config.toml
activation = "gelu"
norm_place = "pre"
positions = "rope"
parallel_block = true
init = "normal"
init_std_up = 0.0361
init_std_down = 0.00658
lr = 0.00206
weight_decay = 0.13
seq_len = 1024
Each number is 128 + 32 x the weight over its row's rms, rounded and kept within 0 to 255. Layers, rows and columns count from 0. Numbers have three digits each. The size before them is the row's rms in percent of the matrix's.

# layer 11 MLP up, 768x192, rms 0.08, rows 107-251, columns 0-95
080:131173148188113161131126130161128113166166108101179121146131121123233184113095100098109144106138097148123113119134180108132121091204078125120137151110106116073095141148101121182144151085158123123097143122156121139127197131190109144125124149110060151099177114108112136095126086131122151094
096:169116155130142131114158131119136150144086136118124065209141026153073115143138155114183141131104093110120148106158118121095117105145111132160127148141156095156104100155184183131100114145123151139136091128115093183149092203122127175083143102189162116178115143147089092160158128155139188105
104:193141137132147090110165126109149159150122112118118153145151081123122126189157189071122115135049126126063156108161164087141136126107083164137173200080093137142073097125125139090132135130135107117092123072157117126152162155095131176098156096144103119122128166068137088143174122158114119192
087:061160172028136139131089155159098195106136126149198129192116133086102148124089139095119142157226103124159156148130137130138085158172067122151096150089110101090132134103162097145119137140185135122150082101107100140104186163093074105177141084148150138077177146119118126117112165067138151137
097:154076209056096111121115104132144121160114133113106143075109146070093132144154135187072164187126118072110105149113122084184131127116126117151139176116110162133161117119143116137086109108156117151096088115159198111124156111101181100102137108189158130087127135156134113169101175132140094174
092:100185153144153124217139125164122213110114138145112175140126165131133185112164146160131101166129145100146138191081146089166112107103099131106106151069156111138122083139109111118107104146100170140137085144128153188106111113159133114117160078144157121120110130162140126178158169132137138104
098:153116151097185094145159147087150124136112116100121139082085113109153145183099132168134137120076078102176125135119167079158119195115116181150136171090160116152123118055092137123140154120182146212141172131163174149129128161105093139132139086167110149119102122168078142101086182180104115111
083:078120084153103065107082140168085083144129106162170151139186071085158133086140146188129097108119144136177200126072146154153138130137137125123109140115111094166093123133173065102151084069059143085126119115194099143132209092197173086135132114085048102127143110126104120174126108144125153148
081:113114112144126145148117117065097055088153109134172153076141131111165154089135129169077111117162159114138107168035171103144136095128142148091122147008146121138120162113114085099103070068187137136080135115190186123114143094217202124167109133108061085130134132113123149130100109148079142170
110:150150076116146079115108099087134155165024128161127091115079137131142102152106117141114168130088101085139035089108212145201120164133104094128157160074136079135094122103099104109158130090161142149131123093148113189084106231146189136143155134168080128114130164073112098087163098175179168182
080:111147153116169074117071165088158082142099166100165151177131135094101149129070099084161162113144105108164100187144128140128130115185100139133163131142130176149102102142097157115154204145145127077102082082168117138142179182134111138174089098112116139101105122158074182164148185148178108120
114:106086131142119146177127179112149125104108114160164099151085163078153144100164169143148153165146125128117144162124117078110117104120135102100076152135157109136157095111162171078103140146171090120085177027142163128094131167147124124138104082169134114134153114196087115100124133167128151137
087:106114133126155135150088113190092113142135105134099171108130066139133122134184147137090118152130081144161100158163143156185168167108087106114078152128145171120128147125093128151130142082139121098098115123177154160098187142132096147151134111153080096121120190129049132055107127138119194184
099:124124130102152119141122045183130150136089112136111156170073149142119147148092159114117174108101145107178113176091158068147157122136091132079135170137124110091085144137142109145066165070139141165169109114121127182159135149171168094141098134174164119129088176085084125145209134113117155105
111:090163079137099129079096128134141130123163134112176117109127155130142137107120138198161149092122102147163153113078127099127074098105063128181115129098160120138129114117239074055107113086093138155123152081116175120132107172143156110182138122137106100139161106132174073095100160148132096109
109:089111113087104134097147117135136162194080135155178162095115101055194175159120188133152099168112046142152144107094115153084127130115170147113078172089124130152221154145151092150111146046116132136119138097083137131121156174127141064110125130122128122119175154101178150148102093116121135193
112:164131157155162120112098121101123127143085158110188068121106140182100179156120111105119127134110156067094079117083175125167105101152094088171108124109128122156143058040142126075136173136123111136121123107113151144105233134091104137157152123097160226132137127087101119196106199157156157100
085:084098195117137128173111158205099130123141123116173150161060117099122129182109135166102111157133115128100117074127141154156068154162090082125141079121165111150150113132158130149143145150114161114120124127149114135139162128101095160163084149151130129097143223168069125093063163089111210160
116:130137095132157112106138073189165183166091131175157118168116093113140136181148134101105085211122074133132113140111139070184106101109107109104149172161107091137060093140113088133115117126131179112092115129139141159112117136141152112106129094153152121097154171120084140184159134148172158163
113:122145093091110113144138076170141147094077105141151129151081057186080101152100157092207150166142106137147078135145165083142139183095097087121126180163165174136126116155111160144168136124137116155101166097147116154157115102108121120125114161161109112120095189176110117104219070150163135140
101:084093047121097142161074041077145107153122116133198110113161092099169144129114095123087085134159140110153115116120112162161072168161169114120151140136171077153101030103197106112148127134099109142138134148126171123084154160169157080137115133137101140122169099127089117140086191145137171110
085:127066121118085110102127157171180118208127096169163119168084091132120118128137141176140105175152142077127164179044150068093114160121121157114144156092182117134125150109156109112121094144061140173061130122131165159099117127153172089132182130175096159123116097104075102130133046097110111126
117:162188111085141123156047119156112180174102099119136083057131141108135134155130132155104095125089089134128128081164180105162183079164124042133114121119134122160131178164140104135193110031138130156098034109165125177177132095118142079163104131095117128098146189124115132163176142124196135159
107:120187099133071130190147117141171095149114152108128166130049112175131138121159186167151108131149150086116172159127134120160157147143096160139151146058106126149133096128195155121108090123085127147078126110188201096210120187118165134144110118127154106149167075117156084113100109149123107156
086:171127122142107131082114166133094109188137148133105142129078089105174133119152190157145146179178145091101150177120140159111169104112131096103113111152140141093099117106213093171140117100016134129105124179123142143137175153184135119103110094089112121159172148070113077134157156102155133093
110:167170073151086096154134082157136158137061113183138106171065063096104148117110098107107206162145131144132126162172181111133147107144084159106131115151100150156114106102132053043106141111101174113112058082139179182123150167138176108165164115141138153113089129169113085108176125160137163121
083:113128119060168102124128114167134121126101107150139174091078133129077140144096171067076104193127124091155156158109164121093128174123145124149130198148102149130145084096112167129135167123117182130089099113135119130112175112051094170145146132123163133135118178101101095097119145191099170111
126:167184075126102154157153125127111142172081142125122153110163136109150165127117116167130102071132101086114155164079111154138163131125055172141148138129124112167115116058184142127131167100107144180126092133115111129164129148189173150128024107155137128117086155066092078138096198130225144144
101:098117163115057144133164153103124138182084096106076171122092074110134087145089092142130117180095095150107102220117136076154123173102141118123167227158152126122147101170131131081101164065131115096095118135178153163115154112180101165177130109191113146118091128135159119183078104130118157096
098:109177087082125104159107095150119147121143174128158120124107135161093146103152178214164066149132144133096161155066127111154114116100134127131218149132188163130117106153196164086096141192074153137117127028132125143157149138108173104111151068127129140146193089143182083124116153130112160116
090:138190185090100061109138177198156122141140127145154118165128096131138124081119169085131113147122065120132110108113183156078148138127067101184129143095187104100166137103163142172088191156112087167107129141185138166130191125110079098121110105165128120138132160149061180076164121073118207199
102:129131113141049135093126085202143177080106136123132107128205165123195100158170103154174112147177144139085181140065169129159135084170126120133118195151108081140134131054154049101099138085124119125140096049147116145073171133122186122139139105147142126140097124122149104098189139149159096141
107:105161117085130124144121146142086139154143137157140157141145053131136105110074140125121169097199104134170159141124093181172103179139095117120091203149118135115134083126172112110096133110130134125110115158109143171103164111191143051142078104134102142117069158196109126115165156132108158115
113:082143126150155133156134120115132160148094148180172167146155155102123136146089111139139170158184123064165096185122095112109165167111123126161125119063140170120184116091155037102097230097096149093111125077131103155169089118138137067132147176176170160088146132099123117117161195164148103150
096:081194141134123128187123121205099117131127155139098139121078133103146169156121170152140072147121143084112140175121093139092113107144102144140155163080090172073145107136194111101103145177063159189147075127142143133183152135145157131161134100107171142136134138124125064139137147197126134132
100:112176106091080108105109085168194142142127075156139162122014078158137103155144121149125162138103101105096122151127170184160127166149090086150135104120139114096139148128123162139127194133140055121045114103170130158141111058190118122120132135157122109162148153117141147089132112118098172146
080:118144095134149083116149116085145154172126106099100153121131101074072129195178083146119104130167102073152109158153163162125108182105133074142142178091116114147117092131063120087192155156102146110127107135139085131099131134152078168130156120235112143133148147116108132142156178214096144136
111:137120138113084181242076132124124156187125183167101120134127097127166131090113128181160155142149126051115113161169127085108063148157183098154096149098176111132117104060082094182092156115104118123097080083153107169154145133137096134114078069169125155130130081089090150139158139116096162197
102:091118090070174128155101093116128201153122150123095132168130124148049084180184085112106153132147163116149201086129176076130079119136072120150156107180102091121128135078136145099082149150082149140158108144143080149150181135159183093157129093126171146153117119120161122099093111161142139151
084:075127158111104087118171133126176100091109124098104166164141064181140191124087121133128117112095122152151156126119202113094128176166121120107161167111130174132164136130149121120051149097134199141135105154077131093133194150145117091182141135181112123094144063175129113141151130207155105111
096:112140104106118100135166037128142140119140139117141186162108085084113140107108118100134127131179129138088171113126134135143167160146149134139184185101118117178104087129137109055127189125124088152079140099141166148063148158124196118168147103170178153132102130181106123086139140092082171122
115:165182097149107093124108120151132146105094102115108100067120129151162126113118135144145121128148118140083134211090111081096096182128156132142172089150186119114094123146105096106099145170165149133114078122149124148090047056134118111099130132190132104141122185156065174116150092141173117190
102:113209100103167057110117087136095092117101188142151170136139094110104094120113128148131146162137082145133180141111136182098157186105101108123148142151185120160081160167193088100104137152062103141089121098115137131119133159123118123124153059151134065163194127058105066117182171138127163132
077:132078085114086137122118099148137152209132163159172156143081085120095161179160174109169129132110142135086181194186140130143154094158110122129205169120122092079090110129163169144159112125083111092058130161125149105151221113114146100117102147099138162125136080064141122133141118165180120093
121:174167141136117114120162094097098155083131171142127111121122102092140123088086135226104126164142091127114119109095161149139153142135114082168183150068125106166159160125157109084158166096107165159073109064139199154109144114192132157148080154145152133165116157161114047141110108171120142128
116:137157051139083057103096101134148142083145142107140181119080153086129181124151157142137105106110097154146131131125157115189118140167132124143126097141133130130117196103135170143110117174185097130060137065209116131099174103162178111190156103094099068131163192205165086110112189139150168142
081:167105143139072121105107115088125103136138122122151070142094070111156134105102147141142086158124122160068096135105131085096076073122115152134167125137092117128122104148160164159114138166137173113179126182136157133198137107137151092121133161139050097116106141152087143166116148205199148174
076:128211130170121162151168127208160169157132098169110099157119074078164165112163131119180190114148073121111140163136136122105061144159086094172158100131115186130142122119149097151168152172156169151170145136135058116149171127117105082138118128135032087116144141054122150107166138221135119146
080:121137141109094137109117126131114152136157138186146102111120082146145159112175140116055113173154130143100144161063175137129076094146169101136111141105140123076131226131140135170078108109116134104131146088200105136087129115219154133124159113135147049146126144100137157120115107174142202167
081:128120193142143069152125166139118143169146097128146232201083113118130120109108174166120116161122186154143161148150109137146131193130130129116124153063118153106093099126115167067162152150150181102122140070132150100113195137125175114149105070101080142121158158077100108115130160215163161182
090:149117102145096080155165163102146120112119103099134128141138100170172189138127097154148142088102121122142131108107113061134165118139135100107174149145135175133107137162133113098131110095122142156124081091159086143156103142160120098122169116188149123110121082145086132146151135163129108085
110:153113189091106085121064122125122170134111176162137144145161118150096188142071153134152130142133150077147176150089125146055055135114098124098106151088199145086105091077146125110102172117128122116094151090137108179120083174163165132154137045134098111127098137190112120120128171151149115124
091:081116146090119132093139098098159110159148140152068108153159083149134129126116163192094122154172134100166111185082156082106056112143131147168200113107185136090127149062167145203176116067179131228145132095106134139151165171155110120159110125186104131147092114131143159186077110158127124193
085:134131140191105149147127151141121110173096107151182106175115105079132138150116103113099125170129103070168127132133123067144059103176109155077145166137127197096099047118099107157080069160113133070069126157093188147122142150111114094127136135101110109107122146159097126132152119102135144150
087:070214157089068165136099160177122137106107111120185151146138105057142132174161139131161155175156124090092148097139151030143070174130165068139068181121066161135126097136085107150135138142177136133103099136130099114091126135073088122174095105121122140037164136148103152125138127154130123166
090:158088092128224121174140158117052140112131150114103128119145158096173174151114176180101173157140111101183097135128167110153170112116088126114093146136102124144072134114148144126143121099101195105064137149120217129128183179151118101094162160096086136150118125148109100100095098118133158116
092:047131128089132157152160101107161169129117187102094128104138122152122131131091093153100153110135109176082142156127107132158135141145158109192118145123155153136192108136165169118109097122090097155135143093126127079069142097123089135092175142120134100147165117201127096112126131108098123094
107:147188142121177116128115081153156132109049115098102104121105139040161125160172091153141142100122088106131111104146142092200116138209174102154135164081117084136125089155118161086148163113166125062061112109155127178113155139151086101150090118087124115087203153198115154118146138144126156195
125:122162120123116109098119166119123082144062104102131104194112130128126123155112137198166185190152126141093071104121166171112100119116158097127126150134183172216047131158070081134135185128122121113150081074109150160115073113179126096119099134174152160111087160114126092133160117151159156136
121:184123166096101136074123117117101112100086111145137118154100135139164174157170155158132152143102112076155075189137161129159108161141077130097181100144178162176097136122120129116113174145147122152067081071113188219098103103129108126117142166091138142129127154133128092135149152161163162101
091:084157148098100156109134165146124177148120121172164156154123096123046190151154135132109148120135098096125109113121118040072107155178142097148096195101177106107129107088104122129084166094171106105133075114140133107142109138143092161164078107147117154095144143156051131038100117146147162166
117:158139088119154095144112125173145159118069156173129158181143082090118107156080125142201133124126144139151133145104187097100178148121132033121149157106090106149131072136147094088132102095152167111146136126180096146110139146172121108133143130139112116115088126106101077102207113146106078181
104:133151139132172069136101095158102115106152130194108137124123103120123096147177159176143103158128055039081098082108138138127105145151120056189107190150096141130134090150151147174045171124114129084113101127122129133077153130136208154112087157133118164113113176118122112122170116121160146159
094:175101179098067074116053071138105167124104088189117088120102094138145133201082134178130145140116100144143099106121168080150095115131127139142156166109119162144126066112079166128139111143185129147069148148122128156127104178113075114096104115166154110090130155170096115143144103160137170107
090:138159102150117173127163086149102108090134105101107162124119126166115077159146122175134173183141121175144159149103127146061111094072076160088127121131114080123167107121105073105130150129116067155154095112140186100111206130098107087175127113146126152097167174161134111164182140156147107141
110:159133126087148172144127093137165197160139147153160105102162120144144093153105115111145206167122170089121140153139160139170058094110138128096105165121184065113079070068125084123108127071149088131147039118128161166145106166161114080125147161128138147106194144120140140133158134138154107095
111:144138135083070120124134090135155176096087122116141112134100159122163131171116160102162141124161085102126187132145131110068148130123162114098150107115148146162126137069119155147087096154122074124111062107110104126131114104164141145182151148136093109107085163190119169113191175166182117150
103:161127108161049128104133120151153135114092084112192093113145116115100092116172097130162148142136101147135143136122154140164094148154136162097147146069137120137117083134051167142120114108137109163111145106138143188085143112128175150128066085126112153098100181181154098111125127137155151145
087:159153146155186110150105117100128100190117167108158062223173137124089126095136147092192121174104123140118144114156157129105156131166121132126106204109111164174136120079148053144108159120105074123140125113130139089166195132148122086071127051168107170062162129118105127131098156140127139132
112:106123141134131133123137064082099131087131107147105135108127196119136142098102088125170140091158074132145153173128184114155125177204102133150167160157104099107131074084153129129115151121142132099139133114113150132170204114114133134134141129200122069104110169177082078067108136157173126140
092:139073185084085096152116093149170153170134101134128118097123106151081098188153149131165159147158097200129139192171131155173098071159090112115125123117136121150136096085177152094154129074121116143108094134117142155164135131093115089185131123108068150154120117139127165153195132171139188142
111:153176153079127125226161141107091136145093126130149089146157145065131160190114133138164102121141097103085105099139086127151099128099155142121122097112089111189099111102117131101120139122113149116111131055155105176213075125141166117141146122148118095117133142100103147161152171138170096200
107:068164160109120080207121088143088144112100184137123139135115116097098095128074134111100158083161117149152090150056117145149096132139094085186122127107160142170099098128138107098147189150158063179102113098165136098110154112171151110184150089106066094137130133172107175164174117220148123175
091:115180171128152084112130111181114104104122137096130133118106139175140173194114128163104082174142108128159122172104124159128128199134101109203212086118155150118154107110147057086095192109075152141144104081095089135127126145060139161101126173138170172133136136064114111161134085156119141130
086:149150143062127049142128139117120143118108141151129119166056092128121085148090118147115140149112109144099054093058141099143112149084116110133114168123122117131117112157139117092119199170089137084085134131192153149167100112108130168133111088172134108094080162150075127137139141110133184140
111:166155168075104016103129162130099108116158114123135141114115126093082149112203127094145143113136104116094095109137123116147129105124104075120138135134157140135091113127167119117078209072176090116055115110168177137115095106135129141139121166119110168103184136145118154140161149122149173136
077:186100110125108084144116168133133116203098146133134134171052054138108162147142163156085112122127121106145093167087126145120134127102157154110113234099149122139097062147201189109130132134020181169071128145133171134182177138169141107107119090103138130155138117110096115143160173152109110093
089:087186150153098124144171130099149179130127204071106170163120145150161141109123209135138139174135134111078135164083114145172138127176103106228169094125133127120079151155176102172050153141129126123129115068166139102129136165142168139142110088150125133163160114095143121119163137117209118181
117:105150097093183125154100130120113089147117196175110105117142133116146164179113090171192140095172125112130154147192173148143091122117137117130152100099188098185131136081228076077102093116108116151167084091140108140189076146094146152151080119153116126094164132130172162054167084133119126160
114:129166115126123127171110085124126120173104159106137091107166148132158169123152134186084122177141110119119155128061104081142082078156112148163135140101120179206121108145150126130118104107055172115108125114160094092108111162135173082129118095127103126159087175125074112148125130168099178139
122:124155093146140062140146077158102149161060134195145126194112118085106189140147147126152069157161096067128085135096171159184087117133082129128181162140154087142083079130136064124098176119123163117140118122151108177116165187143142118107089123192111105079130126099064117148146123173174184135
112:143158097126115089152155140153131150183074126147176115102171187152133196149117093154193066169075073168071129127103144149114064140126156063115135108132070174154126145112122091126144167125129139152201109103136099161153114138107134170114100148124107130096136115099163131076124132179190167196
100:145131049099059159149117059113080104125126124145095115126136071108144122091145202136163116133085096161118156153140130099141138118137051143128148126070134098129084157133174118195137148142109132171096084106157113144140184148099173082091105133055114160141188175089051100111129092094171148170
108:179175100178180113114098166176188154134073094134121133146116100128134086135162102147145112109162080112096178128022146134146145167111189133179079171131146102222150169155099138128110102100137148096118114126155093168097083168135137103126111143155123107115130166119033117140149155183178166174
110:149159098124109118192108152118154150143130109107146101152125182062191119191097123118180067078117133089182121091162145202109156152078136131216114120081149090166099149160158088121142120078097154100146096141158099131163114100096102140148109126099147099104143136100066144116157179141184144174
100:106202071025136126130073075166158124074101164126147195153126105075165093142184089112166110122107135125157110170073141155135121212141127131089186106105186150129152127114065107085109122126118151102152079072129178188136153189157150102127073136100134064103141122132151147147132129098114154127
109:126112136093158123140149127124136130132122117144101088196061055133135115150109134116165128151102142137134109123134163054123150140185142094131152137104113156095162107106090144092087179072069147114113050102107070142157120185131113160140117110138145108175076162118152174102148144099156185189
109:130149079164142062179129133127143128158137121140103167125119113096130128132142141182158167133061132154146111103123122149117175171067110116135141145120152070187117157117087111154127136120097146119126106175163093176151090155120132144131148101152122089088099135139078149145095115120118101185
085:103189141114183154118109087082110155095157108104096147126114164116123157123123128160116143153062106078136107164104189117142168070154081095129150147101127117087167165084087147136136181110157140175106114123147211114122092179105101126164146095111123112139159156134141124093075149144085142092
085:121174130095084124156131079178138139126142130141130124133050127143102098124093162123092120136080123124133165163131196149099074133189049097210165169127140177124162138084173151169065140074115111124097130139163060133155176120118129106125118159168123122122087174121119133125088116104150151122
113:143169105102182155118095123135130146147082116177127126163136093101116113146151119199164118148098056120173105177156148127170119073113153138134146145048101124073148178135074123093126113091108133145101154118145142135121135151161101155152106128110122139108139119122081117151178158130119151156
108:117197130059123109115130083161089139098127166156099180145160130063131096088101119097136141126212105103162104143129129167115116114129143114133123098103125138151101073147117083120143133125126082096123096107111132171074122128180132065097090125138114093118128120152125106135122187137120162130
137:197173152130138150113120091134101163082152132197143134077136117139147149137101159142157139101148090095136143128117184119123077134133152071142159120039151147168159151104146064115099124100131183183096065034148128167141156119177123132095088129179145095089139169153139066120176142140111105156
099:161123142099124067109069116114167130179116104095090151199110126146110065120125098139107067143171108132139157154055107108150082159136093141138165108119144114171122133104167116091079153141140145120073158079142180190096098100168189105160151105205184118102114123162097153091184127162128123196
111:140098137098137110135087058123098199111085130141095130070075132075130141179126160173189165179125140158108211118158165139107117121133098102134123145142105089142105125104142115126103127100148135184164112068151132121147117093168094115103100130179115131121059146095157114098197152185145108177
113:156101126114115135160085091146118166162081108129116106157147110088151124120137146115158182100117105150095087175122121104073139202100101132122122129127172088136120087140132156096146116090105134106131109089184136177163129153142102124136167130194158130141136190122117130090159130115137143197
107:135151169148087101124061120121154154134089112149093164165121099098107134166098090196094110163138051104116171150155120151188141152120148140151115161085119117147107026107116180093139118140093077133144172109150149189102084151184136131148099119117137093122113148124149108127107179135169137177
120:110180211133119137107083082165113147130098150116107105122131161110176171169122193142124109139122092130106186126134191057133085095211109141123104129129129172152073162100148097150072129109106156171154047107106174125152117118111142072126063137116123178160139102105106117160149167097153123170
108:079145119117162143144200149183159135121055170154080147138114158106147122186104092127107180135208108045133121090101182137180088058156135101153106116148176174138097108093100084135154127150078099119145118123124112176088128117101124155180112111168139125053135152203167132133187166112122115116
108:150129071098067122169095090149063120112100125213104089155124118156153161131123163113122171108095103173090173122084153096185120114180179068150168166141127146191107103136134101108149075156101089136085093073106132126148122105141193121174085158128112090102099151126094080172130079159156125148
088:084132133096112154068092154127161097188125120130200119132148111124124107171128119107140121155169098101142097127129132160125075091151146085138130110146154097167123093082106100125046157165135176088117096158153094147079167188097159093182125090148077115109181088141115196108168148137167116115
111:124099201121144160192069092132100143155145159121124192145118158152149195138174177118149116141122113092165121142105139119118082132123144129165147113136170138130127133068168135085122146072139129139138135081143155164142146138122177092137105149079082115164125130115167126166129189143161146161
104:074198136085089105134102129125120166108136138095063131115073098102116148137143138138216107159078157138086198166169163159090124164169109086181144179133114114106126148116155145092076172078129133138091122106160135102129099153174186165167131081141108138124058152097134121058149150140211148191
121:145133086100162054073134165155159121156076154111152138099141109127110126152156167143101193116175118115115099155115119125185098118172157147150083129085091136151126156112103100165114124126059145144128097100159161157085158121132102156176161073150100149060170140114086171091155072116177103155
103:160124195131122127202140142106132086175136115141138062125083145124179197156121107128113135099135087077128148188146150146127085082160132090157129178128147084176157100068165156083110076060154166118109124115169191143106149112143172122107069164129109093122127160121156152096163127146152096173
095:142206100100147097122166109147136156054121115136166127111152110115082106117183107113165161127127120120185134135087170081126126160157116083089154132141155074112129110108138058155065146160095146125144071106121097174070126204103144130147152096203132133134107096069102117122176188113146163117
103:107116157149150084152049149119122109129091106119191155168141052100175155109099145134133118142142079124119079131063147125168143138078130118124081145164198114188088120087137087082096147127119150120134140123157136184127123109180128098120134101138069116084134114093105124181164131159166148144
116:067115199077076130113143129170117119135145139196077185175127083106157191103115129112136149171113108186128214147131137067163098156190176117117110086103165117172176069082133119164094155108124161166144087135109104194097073179168071084145079112095095106131126125100064170141073145172120181170
118:168195158136117102113076108142176143133096109118158083115119127127113142186125120115169181132100140155126091117159177071151144124132111113144093135071111166170211118144103111029132181078121123141089124152159143177131089144102140122173140116078134135153144138176136163111158109140151146216
089:089155157112158103135120210084140099198151122115126132098134151091160109161141144143101135163160141129110158178084091166167076165134123110197090145080092108164133111118095153039071125145121107102105129118172104061118121093124139175159150133134052124101137126131133219153182163209143141171
124:111138151104178136142093091110118124105101138129126185122119146131183126127099150108135128148139107079121148168161159094145081146199089078091206111122108209144144070058180073100112118114135086139132110140114160159101165120124098104136139167137126136089119147138126133083101142113145207190
095:134110171122106118117143113102186145106083135135124171146159116118150211107117103099164156077153067104148157146129110094158132087154082116119171116159104174136086192077062144143056144094141133055083109085113108172118128156184086088099092139166071067080093180135123151098088132123152145152
113:113150149092099131135129106097139179193091135214142154155113127094149128154138111095168138090120144127088178122147196108090115114154105152141155133099144198125105157060132102137186131124145172098147061049138144139107156118090109135162111139160134160150155169153143116108158090173149157163
098:156172078036093092199092136093119104164144103085099190155147077089175130119151119191108140171147117071103119137076118184179101175086145119127158178089153150160128090071183138128139144147129096176076081110144219128163159129159215108132147092137160103128147131121130059150126179159104108111
091:137175126096124129139103119148132096172146173124087156152148140121180105133108142118143170132146098160142082138098126182140092141113158110164105111136150097184154124122109161165144152145165089172137111127183151125124103179100172154164055047165093177127131136080091140114132135181198153111
089:106161131141185144183085097140109060118104179199133134134138118094129112110116075134117167107186119046117095177147114162147082101101122137148111143129182097147134093076181118105125162185098146180184130106087167130212157127158104166152070107146137144131085083059152135073141115176156152079
096:163176096110071134114124160118123106177150183130158123169166130145147148115163115139181113172147134141160150093121176166183099138107088139150170133166148087148101080089148108114055089115102108164145118107119086143100150132130095135121134138140150128099156072107156112074082122111127154168
078:137138161079114120091141108131104172107107126105140128162106134141097139159126168128112135199086124116141156096104112111169096114115092134144154130135136172155145107121127123117124133118045178116074131109149149123100199153108135143110185153107170128178148135136070144103137107084129121157
087:110152157133173163171122147163110136074126142133106128167102092098167128120108117178156129117067116082151185141123155069191113106157086110105130153118094098097116087108133077080053142111078186091082093139135094145157206134177115095152118136119150089109134153104090152105122153140077153147
111:109185091110121109108112153151112126064084125189086070180120119096145140106143132115137208106146119128061112129129185089164075154169127094118142106116185042129131120079132062095125148128151144192111053078169133222152056157108128155143149144157075083142156152145039165138205132093137129089
095:144118122141097115072154144138197149104122106141178146141085166045101119128057101129141161160157128126136129101106154128103095135144077111128140110080205127127108072112103138132155216147112129123106077063134135157116150184143110133155124118176094130072147177129125058081106161107127128079
080:152140106156073122086132128156186171139124087076138135161145088083140123197195085148188124199142142170109163124185144160139145144125155142134155126127114099138089134130091091066168138141033162108138101114116100155078176122099173112161172116153058141112127124105154114130140123175116118129
111:136169092164133143094157040128145174087099117108142136159134134140107128115180131111156159112098101089131063067115144141179191111120104108119188130069147142131064167122100151142137169122092166153173116128120115128177105130113108134143153114103111174074141172132113091118148157126141180131
108:093159132097161144114081090082156179130099135236183156141088099120138158124120119139162160140161138081159120171156182138127104101109077098093133134097185142163136152090129137107133163097152087122172126104135144150109100122157091157075127094103106142137127128105127152131096114170139191072
113:138176076074104074105126097119176186151124144174114164202125131089110088171152183151098071127141087093093136094080099156108097143182165137118108102104131145099164164113171108104087139089051058155160092111169146169145127207151170150086098165129175099110156145162144106116173119178125152171
086:103116175081109107143078105149094106147108139121137094133103079126136095074159107138109102210184115010176111140055115145150068146130127107106116177092119179142084128126073111087060143089117113144106095137170096143092102121142115109112131140148150110130136130146082153141096100174115156140
086:140158210097139045140127157101106167114144123151165180161110078119136168104082175136107129125108052089129090150135135131141069112146139097116138121163150128131099154099102162118103228138130131096119110133121086128208131194224127110123092069145126154116107162117107112116181181143207111172
102:116102164130069139132157113106150163165152121120147107116096151141202147188127105124135150212164127171060117128116142135119160186116170155128136134135115156193158124165112145103120119059134152126152133083118189099106137145155152109141104165153117127135154155173164087096075130104170139107
102:171188125084111102141159073147120128094141104162158121125131116082173113113119113130126165133190138147171173170086168124190173097180118093154123119094155115155103192146111134089102164121130140105148102054156095130106102118180121081125092185163109107077154128101131172114089111147172142039
115:089173180140120106137142119144110109099109147177156135175110110148115129091084122092187132127178123082149121118114208123105101111157166135130125102146168129157061121082145143079068121109058169165130113060160135112122127206064116100103119094237157134117103088118108096127168091147129204093
078:147141140149076047140151128120160151137141115135099187111115103086090077150201148123154097170102140127104144163125132137131123169134090138143103106155139159143084152151097170055112194138090143078086172119152108130087128100114123134137124153178100126148130140097117121146139200204159165112
108:143138129121124102133113108091146223161167174145120141149117150119128138129135173148090185162114102069087154125120119111086121142167115074174111095132153064219110154140150135124114172133145097106142109159128079167099111092196180146124152139132125204126116142163140183131156164121188149181
095:087127095099122123108121127129062136115157167122130125135156163166088132159144168150124156098134123167116185114099109153097166136113149136207110146125148137167133173152192144161106119134057131146136132118051185072105146107122142132158117165136147124120148079141143062080105092161189086163
081:152113114100102114175141113127170158140147105144093179163142084104112121172140148146139141096167123113099112128195123169136112175126127129113133180095160093135109098084127179127174150186134120171137137142148073143162196152086114166140087112139118130086120120132174137133114175164135145080
120:138142170108162125125047117116159182094150158126109106123105089191114112121117122102166135106175193136162150081122170081093142130139116140095127122159133072162122075042122150126002135115078061162122101106133116135172135195119136097102145113159129181138095094146128114131136131128140128157
087:131134181127096062121124106127123138181127181162151160173142111096122155081133119121229150160139131151144134173100129119099098175118155125100107177101095157081122095147119174058122149106105148114103072116134157090093125161126125101174127064137094162102129136127118138079106154165147157157
083:103097104134115109154107138103103143149131128137101126187106084109111138119097127113071129198141125096145177132121153043112103162168127092157148121155125140161109159146142129109097209142128232102159108113170115096149200134185127079133090113151144111112095152099072152073097103073154201174
080:099140085127164127126117140140045111105118148121216116109121120100167196114145101166110130119099135125184126129077143081124089108145102081108125152192092156128122160092113072086133135066079178118102125133153085088128161127177092118159101136098051067138177164110094145141129122101083097132
106:169099139173105075153176048182071138150107088147085134119050098147111104148183176164153085194178169085109184166112122063111119190151090123145096130095131103125124141123139146110131099183077097135098143093077177131128087205122185124108146144062103181083118086141118119140080130160147202158
090:072176049110168102179114061128109139116126143108126141142118103140161165153074152160152130117117050126130168174145144130108068140197079104178176146121109115146118132085151094149151194140139177153143104116128080116169213104096125161152064122066123150094153170156169147162184186176190127133
104:198103193076078097148111159102134163114114116154156177105123168142137125151052098117102159108175127124133126130047141106124099107108144117137119166068149132241149120119075140102067169106145149133134090129196147160147121170134161069118146118149116140123131174191070126118165163166144105144
098:161129168126101103123102059132162100141112172121112126171170126084141114083122150219123203223109085123111063185126129153150064148091082115090092157150167066167112142072128114143115160166092143156138134104157176127122149115161146157106115100155165100161102186122123105126142146149123108104
091:161175112036134070104100043141087185078126179151169211149105121135117143117123143116129147108120140122164156131153119097119146103168091133090173162119141139133119142126176129171085184144116146157149091098151108116175143201103142123155043098093163185125118136167091112080122098143122110101
089:129132095114052141148066182126117134080171146133185123124134150099179171076081130115088182147113133164147168149047209106099126139164103113149134098153111109186085105156122164099133111145154170136116123166142153123115090137155180116093094075110050110111121120087123122113108095123122093163
096:099110154096157113095153069106154204177103167150159161096159122118172158140111123118197124170106088103150154132114129161143105090190175098096104103137120158170116124110077085079149109118103176134151136105142115141099131133151160114155184144078144199091107129169057146142155147129120133109